config.yaml
n_layer: 10
d_model: 192
n_head: 6
n_kv_head: 1
head_dim: 32
d_mlp: 768
vocab_size: 2048
activation: "swiglu"
norm: "rmsnorm"
norm_place: "pre"
norm_eps: 1e-05
positions: "rope"
rope_base: 15300.0
rope_fraction: 0.75
qk_norm: false
attn_scale: 0.177
bias: "qkv"
tie_embeddings: true
parallel_block: false
init: "normal"
init_std_qkv: 0.0358
init_std_o: 0.0
init_std_up: 0.0358
init_std_down: 0.0
optimizer: "adamw"
lr: 0.00243
beta1: 0.9
beta2: 0.98
weight_decay: 0.14
lr_head: 0.00722
warmup_steps: 362
schedule: "cos"
final_lr_fraction: 0.03
batch_tokens: 65536
seq_len: 1024
doc_mask: false
train_tokens: 354700000
steps: 5413
dataset: "wikipedia_en"
Each number is 128 + 24 x the weight over its row's rms, rounded and kept within 0 to 255. Layers, rows and columns count from 0. The size above them is the row's rms in percent of the matrix's.

# layer 5 MLP up, 768x192, rms 0.0717, rows 437-453, columns 64-127
size [101  94 106 100 103 109 101 100  98 104 104  99  99 102  95  96 102]
[[121  92 151 131 127 141 143 171 135 141  86 136 118  93  97 134  99 118 131 153 121  94 105 146 146 150 149 169 163  84 144 106  96 145 125 142 141 136 116 154 124 188 162 120 126  99 117 134 139 121 115  84 132 117 131 102 124 106 170 127 162 124 136 116]
 [107 156 157 143 167 171  89 105 162 107 135 150 122 143 127 111 127 119 103 142 129  99 141 130  89 167 124  98 153 129 159 115 133 111 137 145 136 135 155  83 125  63 137  91  95 122 128 136 118 143 114 126 151 122 153 122 103 138 114  87  99 150  99 119]
 [112 162 121 127 169 134 151 123 155 138 108 151 130 114 134 116 122 154 138  86 141 127 160 108 148 119 106 145 134 155 151 125 175 140 141 133 116 171 141 148 141  83 194 140 157 114 100 118 119 108 160 164 141 115 136 125 115 120 190 169 122 105 192 126]
 [143 154 169 107 115 119 139 109 118 127 129 159 161 120 122 122 178 116 142 117  86  96 156 141 110  80 106 130 121 135 141 120 120 143 138  69 127 131 143 136 130 120 130 132 168 152 118 143  91 117 156  94 146 136 134  93 112 130 131 139 146 138 126 144]
 [155 132 156 149 154  99 136 143 132 113 123 117 151 133 111 130  93 124 147 142 128 142 107 124 124 110 105 128 125 121 116 114 140 131 126  93  69 161 187 105 122 143 143 153 121 112 141 115 124 130 117 118 134 117 121 106 154 105 153  95 115  76 138 130]
 [159 159 131  70 144 170 157 141 113 127 119  96 139 151 148 115 131 112 134 185  92 138 111 140 111 117  69 163 135 131 151 147 135 101 132 176 172 160  95  97 124 138  98 117 138 137 108 124 180 124 104  96 122 144  92 157 100 151 145 119 125 176 115 133]
 [157 118 120 137 124 120  97 186 154 101 106  85 145  91 127 138 115 157  88 153 171 157  97 142 110 131 101 101 153 163 110 128 114 152 124 136 132 119 128 154 139 114 118 142  84 129 102 161  76 101 121 118 160 137 130 136 135 154 145  73 159 101 125 141]
 [122 117 148 149  90 110 110 174 108 103 149 108 121 116 125 140 117 116 124  79  93 132 128 115 134 126  96  97 113 124 145 150 132 128 125 128 142 148 151 127 163 171 148 117 126 178 137  99 134 124  92 155 144 171 115 117 138 121 150  97 107 116 107 114]
 [154 159 109 136  87 127 115 139 128 147 181 116 150 131 122 151 115 136 121 122 115 130  88 124 127 171 140 139 145 129 143 110 122 149 101 115 129 100  92 142 128 101 128 154  87 114 114 129 154 143 147 161 129 139 164 127  96 154 144 128 134 135 142 114]
 [139 163 157 147  77 126 122 158 128 170 137 132 102 137 123 178 117 113 135 144 159 102 140 179 168 112 141 130 163 103 158 156 132 178 120 122 102 148 140 129 115 161  97 109 160 149 145 151 102 133 108 124 131 149 137  99 125 117  90 178 140 156 104 132]
 [ 86  88 157 115 130 129  91 145 145 161 116 111 156 137 148 137 132 144 116 145 138 113 117 134 106 146 161 171 155 120 123 209 144  72 113  99 114 130 102 128 101 147  70 136 141 127 120 155 128 160 121 115 106  89 164 105  91 112 153 125 121 112 155 108]
 [ 96 142 111 139 150 112 114  85 108 106 127 133 155 146 131 139 139 149 111 133 172 136 169 143 118 120 119 156 108 136 120 119 133 121 164 130 136 117 103  99 129 113 176 160 153 141 157 100  89 109 136 134 152 124  50 120  77 110 133 127 190  83 117 140]
 [148 118 166 149 123  94 130  91 117 106 147 112 146 146 115 139 171 100 135 108 109  93 177 154 147 102 144 100 104 117 127 130 151  95 143  94 106 132 136 165 102  87 116 106 108 101 124 136 172 122 159 102 105 130 166 137 122 115  79 114 138 159 131 179]
 [115 127  93 130 112 135 126 160  95 142  99 122 122 124 116 150 175 114 123 172 100 148 138 115 141 130  85 122 138 109 106 131 160 142 117 108 114 125 101 107  91 149  96 145 158 124  75 117  76 124 145  74 140 153 119 139 126 151 116 133  81 112 138 125]
 [ 92 154 155 116 140 102 118 105 138 105 124 148 175 123  90 111 124 109 115 134 169 151 170 113 147 138 145 122 160  80  92 135 139 145 176 151 148  88 107 161 144 168  91 128 111 111 151 115 105 132 145 151 152 103 155  95 102 121 104 108 134 144 137  80]
 [121 122 134 153 139 169 140 136 172  64  75 146 116 117 140 136 133 137  88 109 166 114 131 137 113 123 181 167 167 150 153 152 148  83 138 169 107 117 132 130 158 161 137 110 134 118 109 131 163 112 124 109 128 142  96 139 115 118 126 118 142 151 132 141]
 [115 113 123  98 120 122 101 112 141 184 137 115 140 114 134 103 117 118 122 126 114 130 154 142 147 110 159 157  78 149 167 150  75 163 123 115 111 177 101 142  99 131 127 115 151  44 104 122 137 123 155 130 126 117 111 135 112 184 146 103 133 166 115 109]]
# layer 5 MLP down (transposed), 768x192, rms 0.0687, rows 437-452, columns 64-127
size [101  88 104 103 106 107 101 103 101 102 101 101  99  96  95  96]
[[123  85 139 123 144 141 149 129 155 121 128 145 128 132 139 105 149 120 112 109 164 128  93 169 106 149 113  95 167 132 100  78  99 114 149 126 115 112  96 116  91 138 140 146 132 155 147 152 115 112 131 103 142 134  96 134 124 134 159 146 103  90  95 131]
 [ 82 144 121 108 117 109 123 146 120 156 124 131 133  99 138 154 165 151 147 136 151 134 174 115 177 109 152 167 126  95 108 126  98 152 130 120 108 147 145 118 129 127 129 161 177 177 128 102 125 115 128 107  99 123 147 103 105 125 145 156 116 109  87 131]
 [136 134 167 141 140 150 126 152 132  94 153  98 137 161 125 148  98 140 134 132 139 120  83 123 121 108  77 131 115 106 149 129 124 117  82  87 151 119 125 112 112 100 150  88  89 147 109 111 127 176 156 113 137 110 164 152  95  97 144 119 169 133 143  89]
 [119 134 125 162 134 114  82 124 168 163 128 145 116 116 151  83 121 155 166 125 135 144 133 141 101  87 100 136 114 151 143 102  98 144 162 120  79 140 190 159  93  82 144  85 117 110 151 112 160 144 133 138 181 146 128 144 109 142 111 136 146 141 120  40]
 [147 157 104 117 101 161 102 114 116 149 139  97 134 142 156 136 118 141 122 154 159 162 149 104 131 164 184  91 102 126 169 139 120  87 146 136 161  91 131 131 153 183 134 144 117 137 106 112 114 139 132  98 114 139 156 115 156 115 127 117 161 102 135 106]
 [165 123 152 125 104 137 111 143 151 113 128 127  96 149 131 124  95 139 152 159 149 105 108 174 173 126 174 150 149 111  95 140 175 174 136 121 106 154 107 136 158 143 144 120 121 153 112 133 128 137 137 105 112 131 146 112 142 140  91 114 125 125 125 101]
 [152 133 128 148 143 131 156 123  97 124 144  99 152 130 113 150 161 135 150 144 117 144  99 116 122 126  82 104 143 133 120 129 142 105 146 110 136 144 133 140 135 128 124  66 135 129 141 111 141 148 111 146 138 148 148 184 125 146 113 141 118 184 117  94]
 [102 116 128 162 148  99 128 114 149  95 145 135  97 120 111 139 136 108 135 177 143 155 113 108 114 151 132 138 118 124 133 141 141 137 154 141 141 130 131  93 174 144  66  93 101 140 132 128 137 102 116 142 140 175 155 133 101 126 140 128 178 112 125 100]
 [116 146 107 182 129 109 147  97 129 109 135 107 104 116 133 115 103  95 156 122 123 166 180 156 110 115 150 128 174 107 129 162 125 132  91 133 126 131  88 110 139 116 122 147 111 148 141 151 105 144 116 132 152 186 143 104 140 149 138 119 140 129 137 128]
 [154 156 107 139 132 128 144  96  86 115 154 130 117 102 156 156 139 118 118 155 119 105 116  98 176 126 131 173  87 149 115 112 155 110 115 108 136 186 155  90 118 103 139 120 134  83 132 147 146  76 157 139 145 135 130 103 108 126 181 154  96 131 113 177]
 [120 153 160 111  76 154 116 120 150 118 122 108 112 115 140 158 171  97 163  88 136 100 155  94 144 149 119 110 132 123 152 201 125 134 124 170 129 174 132 113 171 125 129 128 102 117 124 107 131 113 125  90  88 142 140 134 111  85 148 127 127 150 143 114]
 [140 138 117 133 113 106 100 107 145 144 121 161 103 165 153 155 120 123 135 113 146 128 102  88  91 113 164  96 122 129 148  63 111 115 105 118 139 130 126 144 141 132 147 124 133 131 126 148 130 134 124 129  90 127 141 146 144 127 118 160 144  91  78  93]
 [137 123  91 113 143 129  95 104 146 127 110 114 123 131 109 116 135 119 161 132 112 139 127 127 171 129 125 113 146 138  95 111  96 121 167 131 170 135 135 128 125  93 128 134 151  71 149 101 124  84 104 115  81  80 116 140 130 133 135  67 165 165 129 125]
 [120  98  92 153 101  89 140 122 111 158 171 133 124  94 139 103  83  99 140 142 120 127 134 169 174 152  96 167 144 124 136  79 109 130 137 130 133 133 135  91 114 116  97 118 179 123 132 107 163 171 139 160 132 152 143 119 118 178  81 125 122  99 169 154]
 [143  86 120  91 112 171 116 134 121 146 134 112 117 145 118 119 115 175 115 125 137 149 119 106  87 125 179 138 116 163 141 144 115 122 101 108  91 140 128 131 124 146 146 158 155 127 114 130 138  92  96 144  79 127  83 131 123 152 144 130 115 101 144 137]
 [ 95  87 103  95 117 137 126 128 129 135 116 127 118 144 146 151 126 126 140 133  96 127 128 107  98 126 166 170 148 162 125 156 126  98 105 150 124 101 102 162 123 130 162 150 136 166 132 129 125  94 115 170 165 136 109 135 112 125 103 105 116 157 147 101]]
# layer 5 MLP gate, 768x192, rms 0.0769, rows 438-453, columns 64-127
size [102 106  97  96  99  98 100 103 110  92 100  96 104  97  98 102]
[[ 82 120 149 137 121 140 127 108 144 102 133 129 137  82 148 113 124 115  66 120 116 136 145  93 110 147 138 149 120 177 145 126 144 100 121  89 147 140 133 120 115 129 166 102 101 102 159 141 154 185 122 117 184  95 128 112 142 130 122 135 140 131 145 163]
 [135 146  75 143 139 123 144 143 136 127 109 146 139 163 134 151 137  97 161 165 107 111 115 146  95 138 106 147 123 138 140 151 153 131 135 146 165 117 121 140 120 108  89 132 151 162 157 119 136 110 158 159 150 113 129 114 100 164 137 173 101 147 149 118]
 [129 121 124 162 103 135 125 134 130  93 117 125 119 158 119 112 149 139  97 144 116 124 125 101  97 142 132 126 110 161  82 124 170 137 159 123 144 194 131 159 143  91 168 132 174 114 127 121 160 127 107 117 124 138 106 154 131 133 128 118 131 136 136 104]
 [150 109 135 128 163 127 134 163  71 128 103 139 157 117  98 125 118 146  99 108 146 126 139 139 107 129  86 134 120 107  93 121 136 157 113 131 116 157 149 167 170 126 157  71 126 128 124 138 146  93 142  92 110  89 111 128 129  94 169 116  89 131 129 135]
 [ 96 150 135 133 108 122 124 142 114 144 115 124  61 130 161  81 143 170 144 133 171 122  87 117  88 107 114  70 142 103 109 112 151  84 118 130  97 185 141  85 158 109 112 133 121  97 129 148 148 113 107 121 115 157 116 133 104 143 147 133 120 128 134  95]
 [105 125 191 127 120 124 131 134 151 111 129 149 134 127 144  98 146 162  92 139  97 116 147 107 141 157 126  99 133 126 116 153  92 127 124 121 131 125 135 136 115 127 194 111 100 103 130 140 126 123 142 110 100 130 116 153 122 152  61 136  98 110 142 104]
 [167 126 108 151 133 126 131 146 138 148 140 133 100 127 133 178 153 104 130 149 140 158 146 120 127 100 158  94 158 136  88 125  76 133 135 154 137 140 133 101 101 152 129 142 135 149 123 146 162  87 161 111 140 162 129 131 132 119 123  92 117 117 116 149]
 [188 131 169  89 124 125 113 151  68 140 125 117 104 127 125 168 153 121 107 159 123 152 133 134 111 143 104 155  96 146 150 135 117 159 136 131 128 103 119 141 147 110 132  94 119 131 149  83 145 109 116 136 141  99 101 158 107 148 104 177 134 151 125 156]
 [184 113 150 119 121 122 134 116 151 153 121 157 116 173  95 161 107 127 104 132 150 115 124 133  99 115 109 150 160 184 102 122 155 114 152 142 125 101 166 116 174 131 129 128 135 152 183  88 150 126 110 155 117 170 131 122 130  95 122 129 117 157 148 142]
 [107 125 105 151 127 154 147 140 136 127 105 120 148 143 101 134 167 152  94 128 187 117 105 100  90 120 148 101 128 124  61 121 155  82 137 144 104 121 143  91 102 160 126 140 132 132 115 119 140 102 132 153 175 129  89 122  97 155 113 214  96 137  98 168]
 [131 132 132 144 114  92  89 120 120 177 104 162 127 151 110 163 146 159 130 105 111  33 106 115 113  88 136 127 106 118 179  86 131 126 135  92 142 112 130 127 132 172 155 123  90 111 124 136 149 118 119 143 152  93 118 125 161 155  92 150 110 127 108 109]
 [118 120 156 122 120 151 136 119 121 101  75 140 106 133 131 137  98 135 140 151 171 137 133 130 108 190  93  77 105 151  75  67 135 182 124 114 138  85 119 151 120 120 119 131 106 122 121  66 129 135 116 132 138 166 120 115 102 146 115 135 140  94  88 131]
 [114 153 111 135 161  88 148 103 138 156 116 163 137 149 165 151 131 126 107 155 131 132 126  98 140 155 160 125 136 119 151 113 103 155 161 145 127 107  77 112 114 132 137 129 144  87 170 133 119 103  96 137 114 130 101 130 146 153 152 113 106 137  94 102]
 [108 162 115 108 161 134 121 116 169 173 127 118 182 123 100 126 147 140 135 101 103 116 154 137 156 127 119 165 129 104 103 151 116  98  82 114 138 124 106 141 151 134 124 119 117 154 125 159 151 145 133 150 140  70 151 124 115 145 114 122 140 139 114 145]
 [153 137 114 115 101 151 132  60 106 181 164 159 132 151 143 134 119 169 126 101  93  72 115 107 116 119 113 153 125 121 137  80 107 143 103 129  99  98 138 171 133  99 144 117 150 155 136  91 123 112  96 141 112 109 115 143 121 132 109 107 119 107 132 136]
 [147 174 146 135 118 121 104 115 118  84 135 123 114 165 131 110 112 159 125 122 150 104 131 101  99 121 121 145 125 128 153 139 136 146  97 154 109 165 111 116 195 132 135 115 165 133 145 152  87 109  93 127 107 163 133  94  64 135 119 122 111 137 132 144]]